Weights of a small transformer language model.
Size: width 192, 3 heads of 64, MLP 768 tanh GELU, vocabulary 2048.
Each number is 128 + 32 x the weight over the matrix's rms, rounded and kept within 0 to 255. Layers, rows and columns count from 0. Numbers have three digits each.

# layer 8 attention value, 192x192, rms 0.071, rows 140-154, columns 0-95
178078072087172109119171146128198175109145077112158122091141150087172090142151137158137097119134132108137202100123050148097129050100142157131171162056128127144041129146149142132101157185108171124189113060160110087168110104089134075138111170154149191161152148123095057146188127069158174085
148110120092141118111117116197146066142133115099148103117089123048204096090139132121148157094142164097159113074062163054253091154157178153164135105061164187095134130143065101167138188135137137149048129070119112096153156153201139163143141104196127205180163026058110207122175153157108215168
125050135135129126107167110118140174074100167169224133158069126121106089118116126184141115134172091183116107115096135081112117183150088080114155175135125074192192089161077072164137213101136076097124087113148076125105111172170187130112177090163145097000134095091130061109126096121045139080
164115101115128056089110123131091163092137101091151149115167151163152101145080153097143177167117152109127086165119204151122137192045208126117067107155091039099089131061148056150155148121149128112192150111173216103074214181136127100103121142113117122080143129158170111085121057108190068200
153133128111149113141110200126148141157108204076067149127136159144134099139064140064126121070133100141187136245134142151081079120102171169148092169033084164165045113083112074103140071145108174170186143084025154132128113187205096139082152105153161104194184170161084130158119167130106140160
120140215160073130132117146168094116154146140042109132149156091178126185133090122139102071184134117087063111090170170124154114134095149142177071117178117114134146055074120053126126116133086096142075051128170192181148123196156183109155105139059080148066150126124207185206103132147171137105
140175102128150121137140100179182199111134136122083099133130144143077102084148122112191140090100184179162176140126120104218062115115183089076138098088109106134122107120194165094103134146137074133125118140118097087063040170119103154105094092130112145161181162160152074091161098075157119134
111136178151219083125117092140224126116127125037171126165082223096125058093084138097078157095202095133194113170105152115109120130130109152116119184144190097121174044141166068128149169110124138200167140170139085124141134175102064085108173070198169127149107149118187153152118105148091132142
130174143051152103147144050125176095092099067125107107141120155122163049077115151130178106033099103129152082115063136117132132148080052135201081153088134106162176149102115105185165121091134078098128125120130067078103176102067112088126170101170174108094157141154200224227112169118031184154
140098141094215119118090024154131148149154138089156130123178074140098168133097123156165130140107099150102122093112142125193147161112126110152105054129143074150108092146176080080089146110164141037102132145112146128131214176182171109123167091102205138153139156121127099206168146133127102174
079137138105147109135091117118152148103131079138074146116121144126137191134107151133076068132160145094072188140134100140037121060152078149092119080133112156095150154093110196104115100155055144091188172153121142111099166119161032097190150140208103116050165078093023052074139110144179144080
144156081130125118088088096106170203110176147085128186210166176107102084116118120114112180123086107088205188113187164112119103129088115117059133098182108000158133113147246071107147144122114119109096083168137119092109191215082129123144150116093096096085129134180113070162109118136058099234
095095092124180094125082092155245170176115101173111135140140095108223144073120090081200091139107110142090105111110079139100149155136168149037152105148142160130124158149152176129142173124086117099085160106088067163069129100150165137145122109230144172079176105183063060105135161158106180014
143208103125211122217090098101061177118116092000068129155163185186050126077095150076104117080124165152184145148188146106137171150096093088098115065112187137184147160115144134082100122113165143140125216196133083109103068065143169129104122109089143088162178168125170108122161105102145113093
160147164082103146120219189118195202142111128104180096121134143066114053113120112077138067156121137143058173163145176134083063116077205081160060131137119211131150120090121217095115071158073165062230162104092051158111051160159113189115092089126183160102145136146135130058073131098129095105
# layer 8 attention output (transposed), 192x192, rms 0.0632, rows 140-153, columns 0-95
144115081079141149106130164136175130069147142131091125072145134078182082117128144164127128159150148103152158101140145110145133052115116205132077134138085093125180145076112192100155063038164170117125131111177163099122085138135187165130197141122113178107146063114161097042178152120130164178
168121171254111123149097155106112195170107110114092135165081170070155134048169189125087136147100149062083141100099114164128063104089128186123088139136156110164135146148174145052141114053128094151060074134142139150126099100113107129093151097114069151118198107067109157126175109108134039176
148120159091082176134201071190182078105071123140117159203147109148179128127125114178173221103084083120087155157121147180141191085123091118156141152184055145084166097139144055116149213143128084168159090121200177062110214165099000102107129153071102121186054136073077114044122152201060160095
150164162126158052024147144145163130171161118062146123123221126167099126092097187127089112079041151176140159133135106132130172090097078109134147086099109085148028097131202127148117072152091128157135137166161132108174102103064110176161073170122151172188174118142085109114098148132143167111
166092027117170067075139186024092181100124091116123116053163155124116168070125198134107095127138170106122168090166143128190137093120082118129082177063119080110135199210136145082048146118121088105049127141144084144073073047085106137161068108168147057089108154138163126135087082110174156162
116141165175125131172080162137100182157188137097159090120206159132108137133098080167153085135155169108184139134140168149127141138058086121129129064145133135133078104255129112087130120190131122170096071179186126166114096118134081120113086157143137101090144149184074096093135139149165149140
091154134090124091105164089134120142117116073162140133167144054081153127138132115162097075145108113063149161112123194152137120149139141098126134119137146117082136193023118163174122179156140132141150129062188125095120098067161157155101134187142093135114091067089146116109126058164124160082
144068096143120097150092195101138147110105066118179128068171156149180209069104155168155130071107117135115164111100093190143099133126121118106128163131124095105189128255140152142116097164090130156088124159139139141112139105113118137108124156153108111109124143087082126151098137115164195140
128007183155125141194110111152127102141095115154177167109183106149120135125126093170130084096145149076084174149105068199158111151147080177164173175153079143142122157255163099149099182162158142131143161152128201107132166143077093142136102103146058110135123117152131162166173167074164151133
112111132082093133121114093162172159180136072081141082097110126092131106102168149114088052077139118127128164068057144103151173125106098109203151051194121123116114143177100114149155088169154110186195128154147178112159182122096090124152127189122138194168110141157088109112126167165098155091
157128042074125145099095169100155148097220154115046130110087124121205121134203116136171158129151132130111166133112104183133101097154116124080098105107167157165168143164143199166170100129105166157114144137097120150160162134104161184126149134121131117171041043091117104146122170164127103143
097155093095152140057116158141175147152093080152174108104205140112110156106116166151129069061071101153187185168118108149098124154142140133160223089146092072131094195234121154140131111174150064222102190119128149112084169152128122144082036104134104156092087113195040116136116110176073181097
140121126139130157033133133156204197082089162107047111171059120116141159115157138166123082088132114077119173189116131127055124151166130142161082139139123151141163197086152168221169165169135186109083074134159161155099127111082147118094122110072087146101095035144107166107176104127099143163
135104098138121066118150197141104111149136010150209137132166101101113114100119101079114129067094089127203141089083126147141141124127197111173114156088121171019142132197095098194118134103087150097053104144151174169113172061033158128182108157201165130081089153143155049138076119190082148071